Weights of a small transformer language model: MLP 704 SwiGLU, 9.68M parameters.
Each number is 128 + 24 x the weight over its row's rms, rounded and kept within 0 to 255. Layers, rows and columns count from 0. Numbers have three digits each. The size before them is the row's rms in percent of the matrix's.

# layer 2 attention query, 256x256, rms 0.0727, rows 0-108, columns 128-255
108:124130101147122131124165114150096098169194134153088150100112092129149101137101158111100113095124133146171124105137122121072128091134127102127080181145121112122168140137126113121134146131119148178099151120142126125153137143118156112148081128111187116131126112098096136142092158111139110117174131164124122121147102131112122106149096067100144111093125125157103120112111135126125116118128
085:123128135134116113103102112099147150096080143132160093204117160121120120127156125133135140151152072082094133144107105164170141118111118133120133053114136089125094118138168115103127102101127127104139118127152134123082126153143100124120148148176091127140153114181155125132191129126090118144094126124160120107080139143162150137088170146099110143112139136147152169152160145128168150142132
082:091157107148133118070111134122152125096103132142105126137098167135141113147126132139108113145135089100127155126144121168171147126113137168144109071111123070142106153125149136097124127124131133123134113099158146139106152121114137141184151139132129122117135148167141122140158131123092098164115119094179150120093119170169100149090159161093124108130152135172143185151133149146187177148137
109:124110144163147078133132091136161158100073125121126106187123158133127151122137130154140161160164075126133137110128090141176126148119143114150173109118135144160109107153150119135106100114100127078177098102162129151110118160134097116130150127176080132127139127174169111119169138121091122140076138099164123127083164117149166117109144125128091155152135124129122149133168125126133154129136
095:150118115124114155157176157127100129180170135122107138096142108124141142127132134118122141142089163151167092095130142083078119121151133104152139142134095195119167128114088141153113153136113163164117184137113117132172114094138161118134096116101169112130116105088094128135045121126138130109150128140091097108152115139098110139172095116149139085114092125136087082103101117142092092126118
084:120179128115109135092103103102131141097114132154123117168128164112113112112136133127120121149138116102105162161105114181154142126110133156162089094102112055124093118117149099101171113139140128136124128110144124117122164148161110144158120139161142142118137152146159101125167115066080137146148112128173149111112099162165156130079166157087133124143142139175172160124113143141154190153174
078:134094152118162122126122134142132114155111124110166118113163096159099130111126101140117107090140152155127128091178139088090138128129119085084191152149118128142183142134133154187109130117124126124166138094134117149123112112129149088107155108104111146100122133116110110122143141141142133095099161137159096166159130115121102166185106083152119134129134152091112107114131121138094093124117
117:147061122118128134150171154145097103156175116126140142095145085135143120132104142139114131107119179161115116093112119073087140136140116097115124151169094179116166112106108119154115169131109131156149129118132093104172105130132147111105118113081122129168136096088131105113076125140117126097125122150158083140148128100094129130204089086166122096140120146104112082083115085120082105125124
086:113120120117136138093132138125132126118144148158106122158108145088143079100132128131119104146133098171160163136154101125084160101138110137141111136132060145121116097115175119112150147119147103120148146122134119154096182145168096125170071109112172109110098096104123179136120123105106115150154139146125163132114096136173139134101139154082135141090131134158091136175122164161141138125130
109:139129162140134114081097128096118155081090113156094102180106184121136114101179077134117128160137114100078196147116107161168143126088111155135108081081132104133093109101166113082111093104145121125124105145159132124128150139131110139146137129183113131110155159160136136113153105096107133160118103132135167126112094156134146105103153193103164135117144123151142184118148160174146188146141
092:142078111138150150147149146160131127168122116109180150108140086152137134137103121156134118110104148156156115087154136079102111131143108093124188170149138164128172157154109167177114152123110149135119136104110138151154126093129150086109138105073109116126094127104125135120086131156164110098115166168120107139132145085129136137170108062164136134132109157109120093153121111120087080111127
070:115144097101117149130137130117136135121132170158096129159097149083132104127157162134155167141103117113130144118150091146132139130141114157141078113164068117116128123082156102090147116098156085126157137120141136110100150132154111104151122094133149107130124089114155111146122121145108159146165118113145129125110115148152098098108114133097092065108143097157114129076155166125146125144130
063:157089161153153131158148170132121145173106127108158152078142075146134141157104109130150092095137154130118091128135166091090072114127113112092155165112140141140150141135108137145110122143095158111132131112107138131148136108107149116084137132120091137135114131145128139106112161165190101099117142150129124147115125120085143130166119110153154131139158139096138095141132128130095076115114
096:129107114114139162132148135164124095170133154105162148112128070152143128138129121149127124105113151124143111106171113084097134120134132073110144153138086178145189141099116171157128151122106132145118137145082113135153127143124139106118116099103144134115120117069110144107111141163128122102157161169128072174107148118112108131170100085139155113124137158116131119106119155117069065109137
079:145101101119137100098110129164116089170123124127136111142094103129151149147168126161112085146101117102132134099111131126092174124152162104138139170163111179115152149113115141183119142109127087138160122122102147149111138113135165134098105111109113088128120079092126149161134105101111115124146140114106108127143150109121087127175093082125104135138094137161124127081120126171131183115085
094:094136141128109095137097132132135137131127118142107115177122150098143103118119147120123132140119104147162131163116080146153177130132134139156107113159153126105111110141128086128137126137153089084175149149140128108077140146131139163116134135096158087112139123155148121154128152119116092150146119112148134139124141117194151120094143177090110130138120100140128171171096137156169166129126
108:138162157122118116101129122116122115088099105134087100175109174111122128118171117137120114178149109098107156149115130140166128116112144138127101087139134104123106138105155121120126110139129110134115131145127140135134100164112103146139141120149128151131158185152136118109162116117090179160141148085120150102097124170128099153081171154114097156138125136152158190098155145138185146210122
064:150118117161133093138099130110156132150102108118153125070151129143128138146112099127127106133133131116098083140100129139136080119102148149118152115095155118124137142136096129131136104151123141135135122140151129147160134073116168156130152139158080111145125185160110076119149125151162077117116120094099134139125133123123092089117168161133099151167138138117132137127103088161126169109109
091:142143124167153125110131122104141158103109136140133117111149103148106165166143093096137136108166170094084116144112155129181066113087141121108142101121152089110130107144098151100122100117116191123093116120090125133165151088128131112142178156136085168146121131142106084080116128156167127094075138150120130152130121139075147102119131117164131141152159138101149095144112098112138102165135
101:155099106132138142156135132133098109158169105135152155071144113146127153169082188155138125130101116101160100108141120083071146148143115130122121171153106179119124144155110136153136161123118103146147147081104088118100134170127159160136075141112189079113150061097134130178105131143130110137121121140124123120132132082132156142169087116126133072140119121098080096145124104127063140086120
154:102146122131128102088085105098155144057104145127134123212119170107124129097151100134142152189152091119097127151129098158171146128124150165161122092123127098124079131114181120114140097136122112109143120132175134148107137140142114141147153129150136112112147116179149140135183144099093148159133136090150121128108112170155108131101165169099099121129127112150138170102147152161181179128118
060:112092121165132110156089110101143142120139114124147140139129107162130137080132136155104154115152115136130115126145102133148134120097127113150185139123148109130134149132153119114125129155129125122138114125180118164133139128128163116149121119125101101128161127169144105168147119124134016134126104093127112140094132148150171112152101127137106145158117123100101146145141148175150182102125
124:141133132107132149128131170102101116135132154141128096088126087104149147142110137118142123099101163122126111132125149126138122137138118157104105109141124133125142061175042142144148150117090138112136167097108102136158166127090141106168130144076127147127147149123134115100085164151150123072108120148163116137133085111111132160104117103137145102148140118136174108123066070100127086156123
063:122157121108108143131161135143087101130171122137112119136129092118161134116124164137092139138160141145139151138130122118060138125104119115129113115177090124110146108111143144091141144137138135137135094130097117103134117173120137133083095153127197158150167128070126113118119133110125158091175138136149084131140132128091099114150116096129153141082118137110141099137097140116095108141141
091:108106102139120110134143095117171089122147105142129145140128125092155156133119176150152157171167145107126126168135112120131125117109140136149117121164122121111110096139119119129143092132116102114168118116109129104120150109111167123151110157113168122165133124113086067141106158114130090113139113158169093152125151122123146112134102142146125155108115120116123116100078109167140134149095
083:143106130157122124163135124102122117125126136102117135158112133120165136094108115177142144167134142151127144152128102122122144125132113111171141117173128129116101088151157108140142118144081101084182094132114101124121124193069146109166105133146160112148191156126151115135124158113102118112134106128170128142099131131132183112123135131137108159132122117107122145114099151143113168142090
102:116133156106136150163133159153108136155158165099116150088127117157120089141106112118101112064110136119154157088109144101130118131157090108111142177109105167140165139120107112145144172082126150150105155136120111121133111129118095151111119108103085121090107149095121160115135097135145150136138141140120125121121122084138165128140124131114163111136136135116134125132147129083092105139175
097:147156148121131142108169142182107115138118111147123104100147118093137096148119108108130062108140165114120128108162150123119090111135116135109095158109124136136156123092106125122127120101167114143129150149087146120140123111127107154113116103124107176141071115139135123105094142104127142139152132182115198087128106110070095150119174107136115129127164168129120115141121132090156074152155
094:123135139112103142132164129156105113152156124134134132100147113178148092141100116119096099069114164135160153086117167112106144150123119107104139186125079157144174152131094141139099173130142147133124152125120129136140115132098118133107111123107125145117126133094109120130104100098136137119136122169125165110142101091105135130141102098157161153113120158124154096140124131102118069164216
092:152147160125164147119117137179089116159112134128135084051138129080123100162101152098093069111097135117144126101121132122118121150165127153121092159128141157132141131159066110149146152100158121154107138128108105147122118118131110141099140112077145169152110149143144131103079122110124148120133133136087154065159119081126101176109144124133109120125128144151135103164097108094129090144096
080:098138132133133152167122097095129108164154149130156103125112121119118122108106121108115116160109135154158136089131105108097146146126123168135137129139064150150153111109135127145184194089094185115127140140134104140136126135095121126175119114141125113075099186101109117148145141107087131139119148135124163135104105066132148127155122097079126118088086117143093114137124141105129113138158
093:126111146132139157158115120132085128144134157133106120119135109161115109119113138083123125105128119130107112104059165126123133148125103101125128130129091165104134111143099074119120173126123150114108110129156125112132106132064123165135147144102164137100131131107128126127096108123120123094094124140119159049132104097132191125163101090126141147117124107088163089134098154112102093135139
097:163133151117130108106151116103125152135097170118121088112126116142119115105131119120151115130074134098101145144093128120123131152109131108142133123158173119128119133160083126102106115141103159126170146144151187157127131116125113112141174119175055173123082156181138108079138136080177138102138152155145123137126124115132135070113091189157134130138189118151146130121119107154132148122127
110:119132134141112123109116093110115092099161056109163172140146157113147123148134144134117117127126128163132133143121160130128145126119165161160098160122122141112118176086152121163139118148153113147076141141135135081124148119153155159119077138114183108133140130102116110164122096159137109148140130127100152102149129158109107152145124099112127115071100141122080145129170178114134105102136
094:143145111184149127121156105134149117141115118114134122119169107118128136146145144110185135106143134130126144123123146126125141156154105107122150127158145144145143127162084142165084148143123169132104057141106131146148145086119103116101124117114136139148111097127164083111118066086103164116150144147148125134149180158104138128132123119120104149134186121129120150134125154111099123113166
112:095157114142087091144123162139110134113135100093144142101129152084136118096114154122125112115107124191136120132102103097125111096134104110133150184098080122149146155102131137104134123141155130140120153096082129105125150095137148148102075109078188131149127109110095084160124123130115118131166123135133141106138121135108124150139135132082146127096113161119143148088135093089120121158152
124:143112152081129126157128158159156151155123194113097071112115094124097132118156111106155158138113114131121132132125095114156092135139083098143172121110179126106139106147101128093133146122089143122163090136132121172131125108093114126119170130123067167136096109154123131103098146088119120102112135130133108114099142103141101121100127149133149115156163146133176098121094067153130177121114
102:144101133140108095102125125094086116088099087099136150142146177155130122126147133178095115129103138151122137135120174099118131091131140143142086124164126130121093187089137132127127130132182124137111167131167125094117136145162138147125101142122165113130140142134120093148131117151135154144167113117115135109139103132138102117114123153132135151115091124119107147098169152119107120123128
084:135141150161147174162119146191139129160125148132122081102118090111137101089130124135139124106169097110119140137160096122115145132132126100115115115112089144142137083148142104111109108123119102147142105123114137114142109092098111124173127088150095136124111120166142175107112157115109127119114151122142115149072135130136195169143144082124140110141150122132143123138128116106141086142122
137:121104131124143129175123128157160176172099193124137084127114100122105105124152103122155153132144114133088157108128078105147101152143087095112161116119140118145145103146091110111137127121098130129147092114122142172148125122095119101116171103154072164156094118154146134105134130076103131088112128141152108127109136109112138127126139144136143114181168144139172128121100066146103158163128
087:160122139187130100135107100169143167165102160109119123119143109123119119139182101129127125069148106129106145116172103104145091132166113105096147158137147111178125128139122164127094148108126132151119067115108109177106112128110119069090115101103120161131118105164118147129129138115137155120127171154125143118126123131147142138126118107111133147134163157105139143138133117138119154192153
104:118106113132125094150100098102115142117120093089116152155149151127147126165131094144114103145122132167115148121128114138118082140122187124158137161126114102119131155085127105138097131131140112156128108162127155137125118109128114139088098113106150135146112123109098100129119068122090144136157097164123150086154123136126126140130112185116131160106119151121144120058154132127125149098126
130:142117111169153163153137156153168122168122175127104092076136079117112112144126119113153162117133133123128130100143116110139102157128119073106165119114130140163166085175101114140108130108061129137141087103114138177128113116092131099140150104131084123148112115108147175099097131104158109087102131138131133140102133101128169128146111108143135110162153144118146102174108099126107118119128
079:114121136123123125115107097157120167121129151126105096154129105162121100102137085116139116123109112104147178121122127139124115197117112111104178137161144114120144145133114136096107112077122120141116101138109109165129106122108116116090151113137102161105072110145150168097122114104126130134148168141170133125143120137112087117109103097138122105121147144172118121115136116162154156138162
074:157126114171182132128088134153134084172111107131112131087138071145134167147146136119133117123121142119106106100107138154088096138140092124134157134125153118165156097177107126153134150131101127125150128090094141145131130105100168160132143154127103110151132135113128138095099125127166115089087138130115120096116143144100168146180117123118143109153170117093159096155134123112099143131110
144:133121134122145171152148141171150135168108171128133080132127077136119127144137116137157138115120103113157134108159114124104097155119102079097177095087128117134163088146114108115123140114076136155161073132101143176131109112086120110144144094140080135122107128120130157099106145109101133108115139156146105141107139105129155125110102117113152086118148147155122115141122127104112138127158
100:150122167116100118130141141155132188126107162129141080143130105131133143128096100151153153102103095141168158122153104168128130170127104075118149107070150128128121128155103113099132112157092143143152134148123144150136123154131102064144169109152090146127128160112129140095139158124143130107104108129127128115120111073142139122107107132136121100131122168159114119154123103123114121126138
095:077109102119102090149083105110146126127151165069128152113120144153119110103126112087120099149149132126164152106111136096196120150166113141114138145165150147136106160133109127119107100128159126132112142088143093143120149126143126085125161115092131140164111121150141174144138115099120112139160128087150151117178150147111068126110146148105092131150107142124127152163127156112127125118123
139:117135126102094142115139134097109124090122066124140160210112160112144149103109136139127140153121103132121112147132133140133153089118171168153103104103095132097117137090173104125159139161166121118130156159147139078131116133183129156107111134136166090102164133112116087147159127165114152154171110133107095112148126158137107137140155130118134141089113122132084150085154187111139129116121
076:100112191105132118169120145094156103113087112080085134141103124154151120086109141140124151125134166113158121123081102166115127153117100135125118134144105176096101131125090121127176119203141173120158164129134131113136128142122132133167122128134097118159131204110138125099134102165115140132153068114161132150115144132119126102130129144136137143187132145147103144129133092094110126095058
072:107118098091171147134102135090129100107130113130127152122149115103091122150132130144133093150112193158137093107116135168105095138106150153172094130091111086135126086132134104159154112131140130131137145168142139075159139086157143129132125169123123131148151128123122095133131129158119129109139114131119117109113123139149154115183128148151121155114143125108131079119112115135104093078108
121:155145141137153109142152124158130140150118151136107083097144101127140111130138125123120108093090176123156167114135137116151130147150072093080142134136146122139133123166069165119113120107077146140114108104094086169149129153097122092168133099111107165140135120121138137130107130109142163104101141175151168159129123103094122122097119112154126071179146151143168115188104099135121098146146
141:088140130109111110148112119116135111097135109135126177200128196107116103084132138151145115140135106136117101158135125117141157102157130155138121138111117127148080142099185100156155114166168139135109116147156124123111106138149123129123112105130144088126155120150121127166174133138069141198164118123152164099153119152146110147136150142103120127122114091139122175089145178091152116144103
070:131122118153135125150097129098150144130135124150145138099166112123159092087135117112092073123145160133105123156151139132134142112158141109141119179150106126171156138120123137137120097125121106126165090105124140153123132113107112117141088114119124119166085104142116151126117105124143113126153170127202161155120156137127111115093136148123105167197133153123186152122133124136144125135146
120:135111097105105164171130172137108147174128171094114115098105083116124114128122104094132137100142173122121130100100160111127112125147103128117150142161135127148146110163081088166135104148103163123133152091122125138139147110133121064142171142111107167157138164149124124111120123125170059079092149116130145123132142104116120113125139112166111163156163135091139087117081076139104118187123
074:148159149118138163103173140149086149138119120137137119179119146114117138125095159132149149159107092125121144174177121129093153113083157105138108077103095111121127113121116141074147131108134135142122122151111129126124114193130139139108107123167149128066118119140120111105136166113125167118172126165139136171121111114124118132120103129136142096066115131155113135100142157124131126127187
106:131096139125120132138150145180141171144132126119109084146114102129120157133082126149176158125100104174195116139149106125105116158073108096120138113106146107142147108175082137095136120115097133114102107124124108169151157169161141113139133135127099118143104133099151134112149154140134095109103093166152142142096116115115131131138135114153147121121136151163111118107131106130119099128169
098:139105123150130152178143128201141157161120114122113126134124094110128111101114111137144108111093117177109136167136109115085149136121113073143141099120103112159147145117095142139107103126106130144116056106122079171141145136112133075135103103141126136132094091114133149118145146105122110097120110142192156128134126095087071119120102113120094130115149141154165135102136131132120121157171
105:116116103124127131126136102127148122154148152093123143067127095138169102128194106107106109101165133106100126142068134098136129144154122130121147130157161132124141162101115136134135134136116147119147131101117110135154137074092131140115135140092107157148128090149150144126098109082156143112122148121067119133153163101125099107118100111140111156141150139105143137141144101148146175146107
110:122128142066105119111147138090085138114104129146087131142111153119094167177091151126155152111119130146150101104127146168129081106113123172149107126105136124101115076159127118138189178167141132145114184146136139085118133162165132155145150156160121122119133174096115097106115124145113125133109111143050125104127109130139194139142139129129159091098114118130063088114124124097117115114150
102:100169081122132129131197129126143104136108138119123106129128114118105119094166144110168129162120142112122118114119124159124142135111180129111116156139132103159115160134108166112195113145137130131111169120125142125103139153135094153106158134132131105133121127170098104105137092079121136124143169135098162129166098102140151107113092156148090085121125115130119140147121173135135111144156
098:133103143084111144127156146103094137165110130073100141102102111138138152129108114120111185112152150117122119093073129143143115134122126146132132160168129140114135109152107108148113124117136144122141188132109138068138119111154145134106132151110124176129168181130133126092112118130162112110149107087072115134144132119127130141160137110167193163143123146096102096122102091133126114155078
104:114144132120148134152136114111136095137133114106089123130117119137136110144206070137113100110119157089094147138112122113088128124111122111122149142164139096144127150112117136130133101122122148128104135130121117153194108112101126113126098110111127133144121095131138107108130094141135149112105139118098117126134106109108055094115149092161167146109145120087156122140128116131131134175113
115:133123120124097135156126096155148152148136120132119142072141123128148089126142111146098112089101158130074157132109140127126141175190160127162154128184114102136129164128126128151111117115124120129142099123156086108125147098113143092131137118094155181163142132152106149156127117093182110117132128106149142100162152100103103129142117117141090149104130130100138115081105092153130133174098
099:119107123150088137110163151125114080140184138140144136131139142127181129119127136133100121087121120163176102093131115114123113096130139127137079153154115157120165126129160134156167160155140143181081154146163153127129132113105137106138090132105189086124170127061128140112109160133152127108168110161110098137128113120149110121123105127088138143101110140200140155108128163118128124107129
100:120123160101152142130110093124152137134117160159160135141136163141108092110144117137137156155173081116127161141116080156158138143137115124163131126096145127117088175106120092109122095147135124098150097153165131148103127182122116129166143144164094118124084145140133167126161159118119076120126116094123137140093137141200146119094142149097113135114114093162141163156187120136145151122140
081:124144142171130135135117142117147120135136161140118158112085171152114085152160140157114131163147077068158164140143115154187141101145118126108126092112116163116119217139121111120120119155136130116108124161176132152094116109149120110151139151129122123112116132108127176129160171115113092139138099105115130136115155185160152134077115161090107115132130116163128161160130166099152135129168
103:149110151104169126122119121107150176133119161166123145147177155108115121088122121122133149118183111112127182170106096143148151138137095090135171131129141132165091093120121100135098092139130103105190100107158130167127097182117129123145152128139105152160048136166145129131122117115102105146107093096144146136136151080187172129103134132141105141132105099119138121129128085143119143113135
086:112098088154111133126214131159125109125112126123088104127124122112141156147134127173125105117061151144172081139100139078101094071129124147161117098141111123121167118124115150140136147119112107119086157108128111119140123074106171098139130114126172083139187134070112122124097141098131135133129113127096121119161130121105078153142096099144136112129117147129132117093097165155104121159096
075:128113121154096119108113093090158112125145144178126157186100176168134106146156102165135121131187103116121180143118111152121150136138113121150094112059131109133092163115130086134148120123126111140122110121160135125109107128170134121164119134170108090158123158138119123148154108097131104150126113113156108120105084141151158124088129156106121100146111113153163162143163151129129159132181
070:142139163118124114167121144094119137144132119073150093071117098084100122136128150064109125110113118146130105085149162121118145124129135127086127155161116129124137121152111121132113135123143160122141141141136121138187148113117124129126132136096138149107105112173106083117104183168127130095125102102101166128107146115157138123131127133122145154090161112126094110137056096102134147129119
089:123077114165121118136169142180054136122123114104122119108119105091171131138116135129141136115108161187124113123129111076121145121122128116147138119174112121120158090115143150115136153119137130113121141104116116117148144106094137130137108117112146132106168137123118056107120165135087143121091134145144122135121123082116099127161100113140143125146151133111140107072105107143102126151110
084:085123119088166149148143151163131154128131173126103143128095115124133120108145105156104149143156083116165144097214106105149153067096125141141126149131077128148137141115156100047130116142115112131125135104107142129121113126170116111149106124144180076093140138134113120119163134114100088134145164141114115119114116144144149132118110147117144134130112127079147154133132177146126151141166
097:132095135126124135142133099083142129098130148137098138147130186157118101129145085172119165171157102092107176162143072145162123133146100106162143112105118111131109148085114103108121093146146096125157113159156126131127099132133134099151131127144108110160121148111108154134126127153119095148159104103120125104143130142124154108111105143130118151131102119146166152098181155164141159142163
080:128120162148137156149149159118119149145093112099160111073149071110149130116085111130132124127106141145139112086136149133134117125127139123116164164160119134125160101161118146182118177142111140137110102121091157135178150135067122138110145148105130133139130120152116119093064140140148146105138135128123147153129140063136136115146112092105145167121177144105091094137068066103124128134137
081:114113126098124125154109108177128118106125157132131138167107150141124140128152083150120128121132119129153138137139127112122151088097140131130111116150123126106154159090165140070111132097136128120125127110144120122098151095124129118113142099121145105070123155108131138139149141158099122145119158127181116139139122180112095108133137122128125088128138131127152158103181166149129153131125
071:149128139147125142119136143085108151132112103133171104079153098104159137158091149110151145133116167130105121094134147108115096160153122137110161139154145116130125077181104138156116140159106166112119099157072119138168133133099135111111144152133129170148147116131139140131116113147172138106149136139114159105126128082113143122114138132123135162120157118129103096157092112105143104133116
083:100113189137129177139176143145107111120135111075166105090175085132132137147104121155106097109116155132157115070158175131102091110121117105109133169143100153153156120133129177141128153117129138157107108096086124111163149131063125093113140135119143143135126127138141147100104139162136147105167151148116138157126111060135120098132133123120176145108150149105125108111089110108122127139116
092:118098154155139148121155142150120152111149144127123107086128098119119140144128138151114110113140113137159130121118159120105136095114144153140153121058102132123152099130113127117125154128126108123116136071103142133152163090095135121125114145146138127113118126121133114160116155127109094113122159136122179129104124124155143128133085138120139114138151110068144108134148111115079145136091
087:089147138132136159144104134169136092164124150164117134168133140114112151104170144091129135144140076137142141129152089111148161095103106134129115154132154119126136122117152129144131139110123128122137154108100145139089126142137118165136103136135124082081100086118108111138138163130103089155101162177131103163096130149180123151112126137104108104138109086108122142196120128171106150099142
114:123139136110138091104134087118146101097150149099119150203118169154120118121135135117120131149157112134113148163091103127121130132143167116141117119126121137102121153084136139107164096140184099123140107149165120132092102126134124138164120099123155122117125165128123125133134124116110118145167086113132110128144140177132140123100117150128117147105097144156171184067182189150142109136123
067:125167128140118123138115140064158161123134106147136125074154113127128105130108202095152171127126140126115089163097116116139110156137155117122120108101119127093102091113089100143151129122154151099155134120103091140141139121127161165139098152111115124119129154139123067133084124137129103141128117107132146125092141113148151121153134162141091153148120083114111148119114134116117170128103
094:167127115134144148116148121087143159127150131131147114103158108167120117142089125092141131115111175158120112137106118167141077161138123115128153099140156087107146097156076152165155130126130172119132082149108108126146156088129142130131138132100112171175120133111134115094086114153153137080093094139148122148149155100089135081112104118139138144139146147145125096117094103109145099132157
103:136105107165124150125143155177122170143135133139142122080138077092139146171132103153129119110100100119128112131145132107112120079153095141153132146117142124157121127156107163135086127106086134129108141058111125138154153148088109098133134150144133136134111135144138140150142149121144100106102184131140134137129119095106136148106114128144102088153180123074126109188104087114096116113118
112:126149127130149128105119095124154128118080132139122167178135191156117125106129134141149151149138106076127137175098113171142133127172128113148116102121143112137076168122143125119137092151162117121132096142177104137089086160166099109129120116142118108147126134165132136122175144132101116153132109089153127118172130188155142163096108149105099108135125082164163162121147175087168105134123
079:138131124154122161128110152091097178157098086159110147131133135127170125100091147154129141148126134133159146136122114131188123076126107094135172175128124125183134118136111118150133112127153139105131114141145159129102106136134109120099136131141110099147110131118158104107118128108135175145115139107181137142095138118165152134122095147154127146173142133118097114160091149112178136145177
143:157110120116115147143142136126126118162143129146139111062131083131122160136097164097118138081108139185129077122081164126120127133126135150107107130142145115088149104152090125189143161163103154106109138078115125120152163096140153125135131130071140151155114136105115094132090132145186087079100124136109111131142161149104139151146129102159130102116121141120131096100105065119105117114093
076:115107129157141111124103107185121097153158144114132133183131116153097132136169117104109092126123117114134144146142138132121124106085098110138140125100116136154169161116110181054130097088129125155143120141137113133151115099079125111109127129156150139118123144115139144121136130117106151109144133157160091136132094138073120137134118108143140099112136160121163148147128185144098089119137
134:140112087154153144146133134152139140173154142137130136137152057139110132151133141133118139112115130138135109147119119113126110079102122121150141128109126123147182120168074160111127116104117129131131102100126134136161152094090158112130137152116155128148091121109101115127121157146166091076104138189181097145115131125120128096145114079140142105137150129087154134149093121157120100111150
103:140117118180143140172117117156148116188138128123151164124139102153138109141136119150140143149107125143135115163099126138110146078119116095169153158112106134130165151152101138128123080128149133117152103110158109141151120135070149110136132130130192127161122140110117109150118156113118097100109119145178074106140150123114124099139114084135103126123130121107178157157099144127122075154143
102:106142164097116134135163148123131122087126144107145129089120118107134117132144155104133131103148107145151128093123128121107132189121135155126128110140115157093131115107148095162118170124128115102150158148098103138131152131125173193138080121119095127128132100123145105190129111107127133133160121136056150140082135085135114120144126117129159161124098134121121097090145074155081157134134
118:150111128112095117145166148112137110132173146142133101100171127095126132139089129094100130103148147140108137086143132119094095179162142138142113097157156133109120068138123127144147160165120085134123165090111123110138140141131147147108146129097149126149116121119119131106087103118159079112138101149065154084155132110151140114128151135119124131098141132131131127126126105106082118101104
121:147144191132078111107136153128116110090118117148154107123159119146115133115132158107155127115157080144169106103113112164140134200086110158137126175135135136092111118120120089139147162126117114082114166121111160115126131130144162162107119178142131104144146111102195112147124140097156109122160139141086142144092126120165170161115129123142159162153118140156144134108110086157105145115146
129:145109139111112120161144142116132116149148129104102109066130115098134156134119141095080133105114151165124118109108124081089131141141157149117104126158144128097117093119120120157123177168143105137111156093090143126125146099151148150123132116061159153158121159141079099129092132125162097115125111106077132117160159134116130155157147127158134137119108140099114118095128084107079116139072
110:150093159112124127158128119110165121127120125113121153083129103156142155125112135114143133115155109185145110135101081151083149177110161143141149131177132107056113143110140144177135170143119150121141084114121137142139138099118168163152119114127127131150116171130139123161092133124175125114142102109120121142150170125116112131143132121133162183092109145145131111083134086135101177143096
110:128121133126113140184146111121138117149129115115097144092132098123113116123135151113092140100082140184126113114063120150126146137141141142151142143168094121091140140118124108179150152164144091091149126117152152121127150087127154118107157113105177135187132173113077111174088136119151096110122083138132106104142163129131134126154120097166149155144089132113133135086134094121093108152112
080:147134067142111132100138133146149126125100126135078119080122114089132148121055118162139137093103109123153130070201145179104137129121143117145117118157141160137129186128137141108114115149135114124106167132114170161143135087155104126087112145102135120119092122156123127134146123154150137122152148084098118095119114121138114125103141164121093128151149162109134177124123150105154112131088
081:129101136172096091130152124132117096127109094102095135119178122119127136125148143125123106095102098101086074092151133136097118121145108115147119141097143106152153151086148129098106155099125158117140117152134117119131147121172073127152122109095134089128127091123146126152140141110143113137156149110114128122111129181141151148147149115131140141138127125161102108107158163140104128117157
085:110160098176097122135164141143138134113091095113138145125161136143134143112124144117124148090125106148128112090179187110150132115147129141111106172125132134170118162126107148151128090175122125120128096099062119141092118096152127080117115148115114144169133102162132110130161121126160157140137150123096136121139110143137125159146113128129123147121139129114141102121124135104096106131094
102:110095147128125124166105107116121139141072121119088148110141132112106098063146160132148138128124124149118137145148128119173104116163111150110130151088095112150103128145122148174117105159068118171174094130113099103120104165121129113141131114154115142117111161129116125131163168103122143139116109139128152132155160153158150179155113092142106134097095142170099079122121170154119143122115
081:170146159057123124131172179173132162128158143136136081172124129107150129059126142133093152107144156114134136170105127091132148136137112110125100122117112161078116133088122087112113124120133147143134166138139129113120111112106166130113148122120109147111130130116100119114078150084115093133158096116143116114099151093112103152115142155111095094138097109129176123115102139111124131144123
083:118106116156100070153110123130124106103118095124133105166124127130127152101100090136122096092163113125097111130149089164111114155114115106131134131119121113130119112110130120071131157127163114120137123127147179121107138146135086168114163123126113108113148116161168085135140083111116112131183152135166117089090082123147152116140141125099133116145169122137147155106138086105125135134136
083:085127105117152156119154108145160137143099146149113143095162124134139129150171140099130145121102138164153145121149192088156120127161142136140095095158131134172127130147111140195116109132100111134123138134107131112127127137123172086181115145149170109138117100146112132122123132175128160110071115150091154112162178138138114136127096119142116119095098149125118111147089130167144121144109
091:115115149113110133094146127124137149131109135111120129091108108148150113175118155128122164142138100149109152142093145076140141145131144104173092147106133153118081157133106102143150109153111112157144089137129112122152116156090180181154081142160133143181122104099104121111095125131115070135137112129137098144112137066138143122161115121111129092108083132123126110127100116126146164141142
101:113160151137119135119149112126125148125127123176131143128135119128145148119112144123096140119157096143117130136166164086147139145111135140153067164126133158142096168136122117140156134142090122131141118164110115122111104142127169129170097173142116130130156108139133121135130153122103095150181146147163139124089116096147165144131119154097158091109119104131140130134128140145116141120141
096:166089133144105119119158133132077144099151109100138151163129124130118108091099107113110126106176103110063117117081112146119106120126126145091104157098119142132095151147107108091157133182132142153143091151124153129122103099141121133120091137121084117145143140138133125120135114103118101144156119127120109168113084106117175143137123123112122142135091144130167141092150129081130096121148
092:099145118140137165095147127150171100137085140149144140086161119137145118196178167139143156133082146131182129120139160067145140130145118110131108118140144131139146140173096145143093117133075099127131130110093108141152122126097185074149103147145145127153097098130107124101090147180149135118096133152086119115134168109133142128116088131137131105115081141162103104166112132149145117121125
080:143143133121093132104137161127088130091147130138100139151122137127132122126089165126105097131155092102114137127173158113120108146108109116151104137114139155135099153116138068107152133114113094146140097163137115129110078110137133131125127136120132114135162113128160131132132126116123128125187154125187106096114097094130163166106149143123162078094140109129147111099113105094150131179128
077:123125123108173153099136109145116076152087128091170153106139105131138137153128138123148150125109146122105146107125148124092131142140107128112162096131159139112176136185120159135130095151120148142105148110095118162153137129099140089123127122157122103144120141137125207144123138145143121115083120115070156148116148129087102116116086107126113129125117143150079146161146149153113096082139